config = dict(
    d_model=160,
    d_mlp=640,
    parallel_block=False,
    init_std_up=0.0328,
    seq_len=2048,
    steps=2733,
)
Each number is 128 + 24 x the weight over its row's rms, rounded and kept within 0 to 255. Layers, rows and columns count from 0. Numbers have three digits each. The size before them is the row's rms in percent of the matrix's.

# layer 4 MLP down (transposed), 640x160, rms 0.202, rows 262-305, columns 0-159
096:116145114160075147148110135183085126150134124092086091143150137088119153115145127166147144095126123172120143133171081158126107130172162126120155122099153153150098100116129120136129116106142130107131138149115109144152130141154125121092160117105117145145142105113132157106121135104177159077165125130129108113126126148134087148156136146092131119121144114149084110109125133150151153140176124124187112123139105115161159148130124118166113135089173113099166174154138080109115148157110110
105:149104174106144149128128118090127103169114127120143142159100096156088131124120135175130115134102156075116124183098136142181133144093101116119106125146170139092125146136097131144149123148105114143100084092116144119157119122127136099138134159147136108128116132086165120138132130124137151101149104152098116132144114175133132102113109169136085136158086167143125143121104130111109112106156099125073178155077136100150112133105180103124136071146157163155125114131140117128142140143152144
104:134107128164134121132166114172091104150116191137150137159123167133163129094140103149133133137169128149124140106138146085130171128156118154120150135145093134129080191126148133108123120130097135112107126122146120140153112124129116128103170116133093147110125129141137137136098169097113124181135098134104127156128089171144161162130133168114111169155127147108107144164151137116128151154097168117127144163136161115112127162132114107157092082142104158072114093140130147183135131129142168
103:117154135125153112160184157082092149133144125130150138105120136130146107139122121120075126109125135138160136193132108129094113140125102139103143126101091127149122119155102134153146121158173161129143155107122083140157137145121092127148129147159111121146132197134142091113084087082141159122091118146121141138101154145105111177119133136133118111097156136136105145144130133095138154111143119174111163142096138144144114115101096087090096138103146075131097149151146120123140167144180138
101:130106141125154096130096123113151126126141113109139121148136190143118157138123093104132079109179132154139110107166152143123137129088173178128093150130172141151123130137158104064128093140097166115139130115090145102100106143118122119167155123117125126073123087128132109131159094098176150120102125149118151125139117126115087159117119128133124154132130158127092134122144143105139124085133118097117115110119103135093145099116117104158129096155121163123117139194114158115165109084083144
107:127144144135085126141142154167136131143125073130127097116125165142164156127159125136144110172140111162076121105111144154125095156146136096046133112156169109136151100116083083120129131161092141102150132150117095123087138125159119129142138134150145184148134190105124117131137112154161164142069131119111129124133163104102107149131134130118138099123147098119102087108138140114157154164127180119085094146121127113145141151143127104082143126139121105102138111115117135118135120093124131
122:146124186112147134122162125124107111137127132116104091114069153147096148149133127150137171086145118135053128075133106104154175117092125113106099149122092117113157120108100175126131089178125152116166124170106080118107137108184117111098175102150137150134162132096113100104120136115144097140138146110160141123124120116157132154188123127126154124151128153118115164132084153130141161114104114119145121119091130132110106145121123136138152145110143157107135142145128148129163114142100123
096:124154111134107146086117149149102158167158157103144149124125083122101109096142116071131136140133127101144155123108116100117096101076099108151154098120130150128124124159124115131121125097108141162096104118137130143132175088106123123091091141103135131101092095143126121078084160141130118162150102134134126107109108124147101130110112138158176187076142104114105158099071159110144129132097123133120137146115102168117175142105146152120165117126126151103140125092134161143123137079131123
098:114111109125150123119138172148085155138093121153113108098134116141147125124112117130122122154136107141088163143083118145140145120153147165107124114107149078116094167136125113159085150111149103123077124140119101157190121149136160128144113097089117141121188139099119111117122096128122117154132120125091154139125151123138144084105134118126132133090156132190106145098128136111160124157126160173092129160126138152121141131146120096072125086100149125138126137116117168142080114183141172
099:099141148156133103115122090102177153125123156115108106130121153085089101101135146107081159115150096119135077110123120118155128135151134108177099080124133117125145168143132132123085112092144139127083149139155122166150121099121131133187120128161139115098144128114115149122099138149134084117124094092113126174121121148117123097148124094124119130149149140168140137117120088125172164100117103158123104137167134130139124135126155115099098135137109070111166145151077123154158175160116113
093:102119128109125148134149094120155095129134140154153128115098140117106129081157135133086116114127162115111149120181125122112168128186117149103120127120131107169127128142158120128117174116149120163149136090103151152149112136147150119158104166073185154137088150139097129094089126134089111102150153104127120135106150141135135176109205089141110131139128120126110124147089110101123147140147118115164121195129139128106133106126110119138134133174169155109093140154095144123089134110145129
083:112155105145099103136148126120096137151142118148076161141117090124086076134075181100127137115132092103121140142127149095073110144123091121133095089160132136118145105142101131180129105168165112157117133134113137131132170116099142161144142147108090154140163102124130105099137177133133107146130094110120135128140138126131133090145108111114129152108145144115088130106118119105123158086130170148086138116154104143128124103135154141099137122156087135110163142096087114119064112096106123
097:147155131143088147133127143140089112115145121152130103095101143127176117137155126089173138104125101125149127132121151104096133133098174135087126144107174150100161110172132101143084137131130120123127115144149144165106136112110139127130128106152160117105162162139098143117148176127156143106067142124131138140146124137157155116168118116106127147148108144161138109110111169148115120126128132170142162126125128091085120106133111149126211127176113117114089071120156114112139086084105117
103:128117137117127131090113160168091109107126122093116117093152168158149178135123159149130091138146140120140159100081172071138153140099137071114129131120140086146142124106072141127147112127103132115163091179132129158146117125143142132113144111146120134112141136122123114100164166098103117137060149124133134143131134139152127116107105129090106129162147127173073105116103141136160137138099141135133124124123176123112152179145135155119110122129118090112132109138175134121127098092175155
106:137174104155124145090087146107097129096145139137112104109126143124174139156122168109146127164122155130117113127135132133110162101165143136168167100142154122124119110117114147100142096115138118097111093157151116152117144164115171146120108103146147173128184112132115139115150127165122108136149136155100116161120093097115127109069112097110112123139150187129155144101139110138173133155105143147138165116202163160129118137156160123112093128131103133091097079106127135104117109126106134
100:126137099124139154131111166101118131125085138108082095117152125114190154115115126133147149107097138094143168128112123114131122099085154132130159135150138129127080117107120173098134158114112104132082137151168122131138109119100130120133157073109085119154103079104121122105127091141163087138143103135118159149168102150128118126127115126117121138128140159137083153099127085121191110118096141125097174148099144111127097149148103144123090132111104139134110135096182123172089105142124129
090:119115117168133151129154089153100130121119104120106138113148099124084115125166090158112117129121120141093141129092087103128078148157148132139079114124101142077081091121137078091138104126107088136103150118109126104130099121100106160123103107071132117131107130128142127127099128107098098135080117120087107113150134083112112079133134132143123150137128114112158120111140103077107118140118142137129137084133118148148154137113112150158131163146084137142077121111111088157113088134072129
088:152127150123182141100054125128122100112152149100154082111118121142156137082130162128130131109143112124167144130131104106121144083143093121130144144179160111146098149124151180136123111101125146126103123094110109154139123107167126114116094166147154104136127120166097112123100107154124126125188147113126169113101152084136136130108077115121099151127098124138171099151127128118164131135117111144120110136142112122110092094144112152108085127161176124127125134108134077179133154131154151
110:138096097118111119133153066126122153120127127146171171069097134108135118148165121108139135121153128106174143137147127092140121121161112158135127115117118100142139141147159142122152132137129097098110132102108138116184155148155120139100137138099111153127124136179104153126168089125133125185134108115102082139153128118090142158109128161122172148180119166096146117134126103121128110172099133141111137179133097116159147113128127141114123087190127163126118086139134129125141164139140179
098:125109148107163151128143125137104144107120181075089097122157129136141138129154150123112098143163192128148135114134139141141128119139132090107124075143096117148116141107111116102112133109121123106098105173101118146071118081158164120116154172125122137114115139103112146125157145127124138139126127121148160137119089120131151101184100136095095121104164123130096151162151137105117160152086114119137123156172151082128138126126146152094109161101130161102130129142180105168112142105167168
106:100082120146141107158123139111123169131108102108114160154142118120157152172127077124107126138130138109136138105128138099117127131102116161117116086146084127115158107088086108048130163153129118131081129167180200138118111130113145157099109126133152144081111076106101095139133112139129128112091148125111104102116161124098110177137153132102134112111107125138167137134148124142109146114124127129155111104110115154123150149170150091104167121150108147116134133118105116123126155141101086
100:119105131102107132122094102133123125145114091101137145154156119159128083156133096150133117137135128139119132103152119139139124119132097168148140147184079131137103105129112125157114127111172133153118142119113164110134135146133174152183174127131154133120157111113144164133164096111164143116115118113160078108135124105116128118128119109094158105148143159158169169160127084098141091138134092085125113115117127119051155112080095127145110112134126120142163105099111147106156189123120111
105:082153147149101106108110144139117121122108131177109114121132106140170186108132135132131115099102120126134138114103160141100177124133137140107123106146174101130093080117137161074121156149095110135149111138090114138105115080091122100148161073109132140119162118123119160148159142096144095126143182147130092152150142127132113137184123147133111081110121110132118155159116123131163175104113149130110160117130155120117114161138130107156122182095118130137175147094096109124137099131105120
092:150175165112096126152101114161152127124107121107182072142090112092090138129129159085107146132113127122123104116186144153152125111168137113104129107123097133142126142161151138136145097143114162094141139091136077101116181081154106133146149134082097093124150114120147126119137111140092137131103102145090156149149147128161185136170094129133120109136121130122119125173137139172120146111155107160124061127126096120086104127133099124139115115130113104133116123120125105110121135150155116
103:150113132115104107106110140103135114135108108112112133136118129149112119133158163122133128123178109106153127108173118164123147147147146180136121127149128115122114147064157136146109116101132117122160110114134128108124148175106076086131140132170133113136140145105131133135125103083108123128182132133180159097100066137077075053141110144109113115097085136093125146145121144158101153116100122124124143114126127159123127166139152110117133127125108155108156124195145138156100118168117138
113:122192182163129126083095131149131146164131125113135125099129127122135111118141140132141121142118144125118133074153162095120145154158148154161139144149150072167169129121137132127154098105114136141094112118139172127136161136182179114140130142139087132123118153138131150155114112134136120152133177104103129123080159148102094143119128157112091110083146154166107114122142134130120139082138137146088148127121146108127124147110160121089143116159088126128091112159139121074102168158130167
089:136133133154181163100140128174127163119116129126109136142114137110136145160108161084170116118105141109151118129113087098155175090105068119151107079122113102129109151143115173134146107160115072123071136110135108101112178063147125103135148119117113164103180119085136128083116171132136130119161109127126136115126145161130168108147085146110084143119144127113126148132144138116113144142125126119118135113127167117144119125133126134107140117145129116145171131080150139147097156106154139
094:151095125136121146142143104119078112122132107100162127150129129144083131138145114139118143108151136141080154123159137111179173149166157133156181084137133149150149144141135153107168136126104128165128145126135169110157101131155131117094146159140131135163124106122120126123118123145146159163105119145150122124189094120082095176096112145166114105156137141104139113168155083143119077143133129167150064119110105117154124153150160163118162116146124108120141125155136104134162146106130155
102:109165156089126115169101099147106096119130141119143115100118162087106116120146124111155153102107158133109129085120163135136163134131122111171135131104161088107129080126112091138170089109127140122142134151083114124127125123149157093110201079128137090193127151103159127086132135100103135126135110137137146153137147164145083112126146138170114097141117148168100141125125122143114129171141135125133130134090163121115129143113093115133073144129090126130170095132133121137133091162128124
090:128126097137167124133111140137111138085119133167129113078110107120106117099073125133131105088122133147151134067119150089121126167125134078155151155115146071115128134130128102072139099129130103143146111163131125145130138139158148169103125107150114130121116124154116090120103113108110144120106140092069098105091126118132129115141113133123161129081067135108110118123132095131161117117123131088123158157150165146114142168152090126086126106176091099102170139127095163119145120116113125
097:095175140164122121106150111138188143151140134147136134166150140125137145108114165118118125113104127096117164092134115161116105080170141134116122170168127088141094185114138166129145116148161141143158160160126139104131108150160117144126166088168108143121129144155115111110097109154118134124155132126074130164123129165115075143117122108135094095144122097161174147170178128129159121154158132115102131161110115132110143134135146135123096129174111139129156149143109101104110167140113145
088:085139095111148140097135145159106141158086123146127141152144142112139147121107188110101147178127107127165157146107127110114133108096112121140134135125141141086107112124078117125134129116125099133088140129206165107136180114126143121098103118121129137144154157131160114134153145103142101121127128103106116118116124115172203091139064134125089104125120137139126114099109142116131093155114161121101156121113154115083146128136140123114080108108135152172133096096157136157093109135103148
081:107076138080165101130141128152094083133162107096131122141182143137104117155122107110128132108110125131107143103111133119146115088076107078113124156123092117139117079154149132091158123127099135128101151154134139104125146098161110140157159111161111153131129128110131146118159154132082156144112109152176078161166114087113154065155136164109090150150134131097134148116142111120140125136142137093138128136111137163161139126110152170101115124121146144102157145133102144151103164145102145
102:138163126060101133113110106076128149142100142150176132130130133177123089149183122139071144146108140103105130174112120086100101118134111137156141111113143119148088141137110152112158133122105113113133118088172165143100110157120146133144093075120152145150120118153142129143129125138150154142091120147148136157124136135085132118117157166150109132117088120103150113125163123150105092102097162096124086096155101109119115124113097128124171118122131101112161153114160138181122110134150132
095:099102056163112144160117129151156145140154113145136105157167091113126095133127102101125088149158096110104078159129093143105129111146143121146093120128094113141151164154153146117133113154136123145115177103112105117138118130118141128129112138099102117130108102154113098101109129129127147129085138139136117138077167127119146104086153128129134118124114095115151102129144158135122159101103111108072128123146134140142145115153117191118125081117163076092131142154190145106113147106135080
104:134122166140104120185159145114079132114107115106113133130090120116142110161099093122117124139104130107110180140130106100127136095098156154192134096155151157115139127123138117135123136174135133175113120129173128093124150122164139114081125132093112129099141172099159160114125143113129104161130090130127139165108133131146110147115102132107164155160129178175159147095106103113121091122160161128142153153079111152123140085158135116145135115151141136097159142147102102078114143137126129
104:114135139174130116125153136121109104119118141169140134136091102149177132094097168164127117166132128174073117127112126150125095110143073128135162113113105133126125125105155168119132125173129132131114088106142119117182115141120092139135122145116160102121151112183107139116154137124106111135154151119099076153132152115124159095129119120105101143114104125076159105131097150126159116121170114140122091138154148106101131144062129140136131103131144166180114122121167121161100181131149114
109:151166155179179100097102092144195113176134095136129158112153114125094115137140124122152111110132076146169090103140099129137093142105114130137078149120121133067128087141136123159107087113130143094137145096125089119145130137118136153145101128148116130113136087119159161115103115136133144133130109161127141133155128133126140128145130096103156078155166129107137125096155145113129162128103132130135097117135114087102141115089124111132169168150111119115146140131130173089176151123152107
092:153174141159130134093148143155168127109130169152105099091112150155160117075122186096105114095116122159155100084172111186107093103110153125102128121127133121128114114124139100135102115139104112149134122121145097116126122134130102152155151161161098129152133138109109171139162124102110105121181140110132152145106133113107099136158149108119131097111150146125104085152075121111164154094101143118127110128177100154117140093125076115087133130133115138135091159133094123120115120154148126
113:085116141134094106167144147162123131153090061130098116096126094117106122169138178115132106116149131130142123167141120080123143104140109112092205118147074120109146104149115132109127141162102124154154148130113145128152112137154114108135121148133125174137127129076134099121120124163166099107128141163124095094132141114110133107135158093089164117148122142120098106144132166067148130123117128101110144154105121142108158090118129126148104149141135148140100147111108126122111147081112182
097:138117116132102145093133120137135111145137117110157136146128123133132132144152133163149115139135131101124142132106143135115139103122143167073143133143137151142101155109116163083147124073136076159137103123130111131110141146131119126127139065111128139107106085109121105172157109131142101163163104142150136158165155131079158125180144164135105117100101150115111116111088163129151092141129153168113166096099099135168105179112087166128155158124145152091113092179133169159121122147145133
108:184095105120128157166144153135167117147121087100190124133141086116152134087137149109155138128108145125117110137118136156131098133135132157111120127109167168121106097119090103166134160124107145152142130148151072136157146120111107082159103104133167073115169130061126110171124108123148139155123107109097141098130124139120131127096124190121161132142106109110129074117131119107149124137118088089137153119130088129151130130152186138128142101104166140129146125133132117120136135111133114
113:114137151120114119087091126128141139126150152135143137191146160130150113094114136108153114149132117102107126086124148196160100119105121129122105171145164127150101171133139047198118147169128115121106155144144150149142145143137138129135141110130106094119138090157152119131152131136160131125125113147153124135124137116137120089124138102166176165132094140140120147126096162141104093157171176123101084140124125149100121131125147119114111104129140144139140113093156116078083160127099136
068:101139136141128132112115160164134095140113172114121124108110171166163098152148123146137152154127132151140118111091167135123098143119131140084177125134139134136099137125076103124115129160120097155120121146115117065133112144086133146101147119099159161097099170138112100087100124105133088156126145134126125077170105122127118111142155123096155089113130101104122124125135074109146144144112112138081157125162136152146124124138115098135152164095134158144155166180112090121116176096140132
# layer 4 MLP up, 640x160, rms 0.222, rows 263-306, columns 0-159
107:100120117131130140133122139160131138149146133119119127143167124139128166086123105131162107157146157106154144129117123169134098115171099136136154132139167101122093108126134102122106128120094083112091146155134136130143121146128101111163175134145128146077144144118129151169148125125118094161129074138125177106109149119137110076141136133093113142139094097155108094116091144126190114130070109167107132139170155142140142145125061142146146153119096087179105156142151096140133114122127116
098:119100149160157081101106128123137126113105120119153118151107128136130152117128118168140090121058121146120139116149113118106160094141124159055106127140173121115113144120097114111104126107145121134102131115147140166137137056150118132128174154117112107123100113143144133107124121122152110124128156149120153131147096160133159145140122141122161151163140117114128100137157097066174123157094110106153120152123117171100150148109180103106148185155139101125120097183150147139100137130142101
107:149134165153143123156132124102118149156136165098167098087141115122106102130101129098112130110122119101140122124125107110071097119169114137117126160122101147142122121175113128211120150138135129142131133129092120131127136199077142125137117110123149125154166142133117161079101141148115122084137155112143103120144104162157134127126141119117119107084170132125122118097112080127127151111138157134129157112174175097137132121124086150120167149130092132105121084153176096151134142094120107
101:117154135070110135142156129161133101125168171090118152116090181127146111190176118131107121123124091089108147128106093142131108096141126109130143124146159124165122112110090092147127149116107102084109109122149141150135108105122150103124168094134128174123103125122148109108147149134113148097124133127116146145171124128130132149131099097143152144134097106145136142126092175104124104097170095147154137131141159073146165115142156147137169127107152079116151098119130095128111102080144126
113:114140149144118127137165104130158109140108138123159143140132142108098202145092094140140137146123152155137165114098151133132118134125091150141090091101137134102106096095121114193109082198132127061142099073122124126127142151114086083146116115148144136114156171168143115075124101167107154123115123107135134112126147091136132100131135112138129089155145106122135124078146146101106127177158142118113131114160124128128138087145117141105142146112133096118103124128141144148125160119119141
111:166118165133100116106086094136142194105117097105140142123169123115144141099150130118140098103150091113085170090139124167131149158107124147149138097121158097088130127092121142091156122126141131107190105128104087162178135134129159110123125123124114152140146134081158066096154144152164111131113147102113140149143171139162150156168142102115154117133115120091100148152149131123150112119135169142133143141098116151163116161117131113154153137130119118091101145162122123146118134103142136
096:115136176143171135080108146100124143106076139121171136120105161168083192133128143151095119105140163124143139100170094122141154121153129127134114135093159129091144133133130162087136145121129143152192114129145116079111129161106147134111146089150118134132094111121140135116151128131115131100098131150108113134114089103139121125121121103127120087129103104076132120141135127138110121109155150139188101075105108139110108098142120102134150143114123171114127106090082150111102160163128154
094:122127170147132125164099113090116135066120120134129154116114172099142160148140137118092151113159127120121111172138136124156124111119133121105111115099084079133173122094149112114137112144139122163194098119116142115164097112135146133109120131135129092123122165125137137150130110155121142153125124124084136094146143136087174109087100157108115087148119138161130094170161128129158150122149133134156146128103141105091178097153123097152086135109139124169133111123075151146137177165128137
098:138114095153090167115100114156139111125130115125083106101142142089098100153137129130147127106149158163175135122105148140106156155130150156119140118149126129150118153104135129125135106130130132179113121104106101144142138126148185132167114083138106104144091108091142141141121122115135150178140114101132146099090139154176123081138111159125113143088127089123128115163108189128135121105122127112086095121142104103169103098151157164155157108125105092095170134156153137145125138183155126
090:126134136127117126113118097165095120158141168111114116125104154141116119162148151151123173138171143125160162164116125115116096154149099124157193125138098141167093079131129073121104137100138089104118129118169143096113108169139124114123136127139148115160143073096196167131144154100103142128124122134138129121151115155122075137156115120091136120147116146135134148132137117137120117136095116087156140145105126097085071152151160138151097115102146127143180116114111143105132163120107126
087:155119172100130125136100132132139103091111133107135102114115132096154163106157117145139128122159103170112122148147167159205109117114139110127118118138107149146134103126155105141086137154153127138140122159087165125105099127133072119141172161156140109210129117125104124138108115136128150096124156143124133122125183113140133172104162088135171130137179138153135103116135106153090137124128152110146073087113112118121110128122108102102159108137116140136090106140132140166144094131102143
103:118083158126134063143170120160125128140120120138156139128155118132135156170091155140127122179128147100131114133163109151131100112147125167146096143109089093131173124159102162137116127132137137144152158107108110123080122118131148134104133130069113093126147139154139118114117143120161121099121110104138130136171180111066086127110189124093129132113177124100144137149145144104095168144106149119083128150100151139142113076140154120114143138138092121141129143144157127142120176133115141
095:145105104140171127156133119089133161144137147135139111158099095160159145126126128137087174116071144132154120160156118099089139125133146122142156139097087114131132088120134161137112119146128099133118101123102107123127105121133116110144133124125114135117118163119122199179111115142116098096164160150124121102122131106137138101131159153138185151100113101133179120159139133133112156130125141102097128123154127149091122111068096147117123142104102173161141134103124114156179197156134155
107:144153163173157103117162109121128137120184131131150107144153110154122145145140132126109120143137162148129118106131100147154140118119141081123082103112148123118125115074120114109149139155094121148110129136141110154133128160096132163145111144144132144064070155128105131127101147097144104070094128142134119090110135101128122104149151160098124178099124057168126137136087125102160175111137087107123103094107088150162133123153093134137152092143127131158110142126122135129117135098098141
096:131114120165144156149119114113159159114104148144166121126121137069122113069165129123131143170148138134145159137143114151161131123178115142144109150102140127123152129105130107161125128130145109150069134129086135117119142110166102102107131140128139116077119097096162134127152121092138159131082180136129161113080129114156140144071132119090146127131084155102115138117126119160099158099157113144119057156118159096100118090121142175113145125130142087122142146157120144125155137132148127
089:150103180145096104148110102134110114124117135121171086147129119106116106105130098114109154091128109143147159092153111127146171097128122158103138156142110143133118140127130131126126090185156164146099069146114104133115104143184159147108164141108107129122136134115114089105125129134125113130087170136133105129155124117127156135140135173128091154146123151119096130130088120167120106143138142137137119169184143143103126154147140081109144131122166191125163090100153089113125168113144162
091:086149139167146120146142087155130142108110111159116111122116119117140116132177132163162118147139097144128124161098105107137117084103131124147120107122118169103200143135122140084136155119140114159165093119167154166127101127128122138146139145111177134111106105118098150174103135093123107078115155122158111153123147138176106141160106135116123123078133125168135139143130121083147104112143088119075174124153103084111099144106095108107150160136158118135158106147124118113100104132129111
112:143119118087108145130152118132148155136116158122146159120122117144114139138139105123107107121138104119095107147165131132139163135144115120128085108108116128124141161103133111147117128148116201103110144104148119122124089187147178113114148165151124178126088132162114140137134078106126137091099150103139155109177131162119167136103169100138151128112155119121124098118143110062157159118095100099147175145150096157132179132109169146097159143142143121133141158108152124133078141158126125
092:181076154168078136137122086159156138139118072110134145133152126117124118140131151128177123118099100118158075128139139141122130117151146136191145152140145123114135072139093184140148161083100153099135127134123140130160118115114101094107125138122095135152108148143124075150121100132142121102089139120106114104108169127117115095160123134126145126158061127120105162121135140121140121120160137131146128128120116124079117119167147145150114156158111115144114108136181143084146137105120106
098:131130148121131129144138086161133120104168113120130145116108132110126119137172118156104131116146131142176122121166125134139166128124105165133104140143131116186134141147152127138045145093138141151164138132120117111098066125134162122123166119125130137082118152136131107112133116145099104104111115100095125143112096084134171159126123080122125147177134126143140121107126153136135152105176138109184148098116169101115126104137142105150147120112095176096108116128075131159156088116168158
104:135079124133140092109123108146139119147101173139148119126122101116140134125167145098148109153126124165121163112104155143129104160103124116145106100141156077145141118143132104104113150129082083115122184143175122122096135096139118133112157131102145117114094120129132203127093122103130154107124141122128123151119177132122152119111157085150095155108141152177105101115127132131114124161154120132096176095102165114148167180101115121141164112115138159118127107094102125072109105107106126
113:118095139080119120131156103132126108150096140127145131120135129150159100144112116136127129130147137109157140118098094094099145126108113179125139135116180123136134110077104140108110086137102126091108137126134126113148115196123149152175104104115130117138146099150086134080144144124111187111152122143087137116117129098113096111129182083123142149140118127148164148157110135144142120159143142137140086143158111134105126169140110135072156151092157132099143080098136164145124185139156150
095:117161148109121128153154121148132113122169111093144092127128145101151157131115134155112104120123101121113144128105106172091116125112155105102151117133094148130152120160082090130137167135140146120095179095112139134171083139090149141138151129152105125121104076160085160076133119131100131092107104112185113099141160119141095118103110143120112112172143132169127128127100139128149129151125149146144103179129143170178103144083135145114148161099115141171109119102129146115141086117128154
099:148101128128138150138149150165111113132153165150129128192115158143140163128111141104094096111123163144169188155147133112113129120136089144134097099126149095170109135115178153104118103117075090120119156114165090153136117141123126116143105106086131118105140115141084128182140116121130114177163112094140137123104132159121152120150123121114092143114133130124169077154129119139114106139140132104126116100171135093072165154143127078109134121133127143096164118118123083119102116125133107
111:145115120131141116116104143146101156133125174134184086085098117160115108124132135107180142160145147112100153133140155125133126132145141135121128108137144162121119111103159150157087093102128106144109100110105078118103132124107122111127148158162105086152166140119142092128111091142132126144135125126127131102150119074127124157159089119115151117153116141089156126159146126170081120165151099165168182148152159117142164154138170140137145107121128102115148071125171127088155139113111102
093:131137148130108145126095128133152132160153084123136110106117114137126181122112109159173164086136107117121118169124173100131092140104166117146142143109149101132139129127147094079121118184125183152144139135129156128156127167125130091115086111127130116092130188141110112123092162086108092150118113131162112149133149094084093139129160140173134116183123137162145072143156118136106134155149129134133141116101135147136154145128115129128103114086103134121110137188112122103138105145139105
101:122099101123118167126117092091107130137129175133144153133138168170168130152136114113095130087135132153156150115081080121130128154098141126126138066087143150143141101168138098119100134164135105121107147073160147137147121106132116120123140127151141106115112106164115087046129134176076151099128147114149123106145126127155113147125146123125115107145118133116167126114134124081144123121132117142140116112093152120095093152142175117123136197134164100143133120127141138123129116087105122
093:153114141135084130168150126147147115133141114110144135171136115109103171123110103092159097108122100078103125118122127158136172141133117127143085126103173147133132119143151131143114104116076137145147127161113176133119132156106097107120175151154151121134114118145147157125129118131125112120108111137091113092137108146120090186109121139116093164131150147147108165120153124100165170086130141052145166133117138163135170097128172163157117101100107130133110117148097128101116139106168149
093:129123161176100148109124129141120086186128126115140133180131135151157129147151082143109143110121153102079124183130102145137131097111138178131120114083133130118115135150112163193153136139114169154137119106107129090147105150122112102141106124084096143107104172129120161144140118135178099083157148149170108130145149111159111091140159140142118125134163148128134108148150164105108108120135130131136118120103115105137125133121105121140134134070102108162103146176154084125105128100116151
089:103112096123198103133088140120163126161103205103123126109076145099135112108102144115156106164133151099098104135122183113151133125140128129099109099141109133112141139124131138102109122140148102125124098146162081116106141134163113118162156140127125119113088103150127098142155109157099162141119117135126148162171133177139141143137155089145123108169143162103119154129129119122167148127111146091134120156146156137127119144113145153141089067091141126151140131132158143152103162167151115
098:161137148133069108173136119129148129119162114155122127133104112155146081160156110145132123132146128118122099146128147153136135118178154170110140156150113123138109144137145159145111090164137157080101122132082125138095104119153128155114168170128123117103134145135155145129097126154080110111141171128150116139144109114088062158124137124122129132135144140114173154156156086155167164157121105175153101082155147131131117123105137108113110131079119145127100163153107147147156152139087137
080:129160132116129137116110110125118121126094101146136131159117129149131188140159102120073137143150162149107135156175117122172165110146120147121138164143134108134155126121163112120110117123153122128163098074140102140100110140118144089113077147137111115132098135128131137123186158120145132098168130132188137113117131084106168137113151101151112144119163105084151139116100136137094102121132115148150128126097142143094120156148078127124168162096116139176087125124101089097124069139144137
102:109090110138113106144117090165140153104144102163146126126117109186128179106122109158108128131096109164122180179111142134153127160145102116143102135096106119126145113150105133113142137178098128104124089126094102150130164150121162118146116127119146160136153166096086146115166169141084120086140153162155170107120112098140160116136141146098129134156131091131152147149094059134131088145152120116097105150114156137134140097116095119162122098133142150127101143125131115111102118099126141
092:176123111144145111130164112091142138125123164131133176067072124097146111115144163162145156176075162121131097145107130098146129114108128119104130127101117139074120106118140119153164154155099131109165128145147131114148109095128106147165133117157114111109141162123133103127131133112116120105179151124073122130155138169102115137140093107116147085168142153178123137125154143102119143124109156089133144154136112146090126093097114104133111180118136129136162139143152094163129137143131096
096:119104109094122125126105142164129104116147100168151087133111146165131137103140121140105091169127099097112149106138055117131119146117119107079124101129109156162140147086115165121126093125093131162134091133129131137138136143143140139140170105158129118149141072129121137166115139101110127139114200141148119111103123089142127133127143142116110135136068104151132181132154103127130170117059129143166101140153139123128131173153146119137136081153124132109096138130136143175135126111158151
109:118156095135126140130132145117115104085143115092139159191143102105165140060121119117158112117145121167120108179108140185145141141117072133140154103183107118103129121094122168127061159099143108137139115096148125104115115135121105128155120147154144069105130102141158129143115141118146142154146138115137099174096163131149164111123143085143137123107113116115167134132140157146157127117163119135143100122108125150139133126106177147141146063116151149120150121140150140138113144120111125
108:124121101113125085103156118112116135084114092117185118105168119118112165136088107146077090185128118133131142134092153143159163139151162111138113113124145136152136135095113121160095123156161120120070135134138109095132119124131105150126143133103146132136113158108146116084140166111103147136160137144143133086150168141147099165115104097121134116124156116151131183090136115108098131155151137143126144133175196116077096101113136131154114123114111106117154127128167138106123137116170102
094:119139106139145162080166106134119125133132115116126154093085110092117144099142155149192125129094131125175112129134116149114126190102116115130155129145117129121109123128093145145090179110140151145103131165138116111119125130145118080131156146116155116164169141120111140100168153139136151108147115147172099156141130126147126100124162135130130102090155151127124103142138105153096099109105140068149128156145094088091126140144100185145124111110159107108149068109130118111114134150129179
106:115174144164116141146103133084159142113096115169118143097136125114144120101095122087128123158116149141107111119126127140143138136119076132125175091136094143108140091118159106152171166144110076140110113145151116108149175106119106144120150079144133146094118127136092147118115098116137174154117142087103092146099142163108134133174134099126133112096102126113143114133123144174139079126142158131117138112101130078125147149121116145131172094138156161126126114162159095103112108131155071
097:121132168178128119147092127114091106079182137120127144136112132120136161168075146139090120153075115124081147102152130120114115104140136133143150139129137136137107157133110131138165104094142171123128121132116067142177102115136142154108149108125126082150146095149141119153134117123119093137118107115141148125147094099150139137139142091129123157154172147150140147185134140108115107098165114097113122108110166137084121117150150089127117157093097144107128117087110107083093162146130108
107:090127148138156109126140086117142130135155128141133133101147148142103091112116126162121079115108062128142116122140159119161133089132106122113127118197147143155143139144098084119136122127096094156139079137115138189126138123111086179140133143092126152139136090137125127135097153126137095127139131146144175100160124116087111088154143164105142152123127174128147147118135096148116144140143122157160141088093069106107122090129130131149144111128105152167136103133119125126146159182125159
113:151095146124142115110121087125134130146172145082096111134134137133156127103131191098089091151117105156141112113122167121139107139104077103137122158169128135104109146136169103147116102122088094117133102141125139157179129148083138096168159084136130125079085126128132147119128126099149098144130153120167138116119120169144133127119098116105104136152092141192126124096071108136138158111148127131125164106131108087125097135135143150175133127131152091142138106131159140115140104152130157
072:097151086109142085168153119154139091131117133147156116134150120176133120133155101154131125117139111112111098122120114123119116140148112097124124136128077123136109141122141126113129131144089151126136147150153138155100129144143130125130091144142122098108117139158147121115128098136087118109164136166134199094111138148121125165120190100157177101093083091092124151181110130112092146143146128117098143130134132103086154121059103135160132157079178140119121098099143134135112163144157133
103:159087149136131151127109118103127109099120102133135113187144143126162083169147083150104090147124113128152191123163132100077171116124142102138116116144118093151121160112173132105126084110156077125116118144114150125134117157156109151153163131125138132132169127136183143153130111103072097144140097097145167133112118137126115118113171100130130111119124170146163165142133092114161129119126097138164116121128163135139112120118099139142128173104119142116148118120074121146101159136137145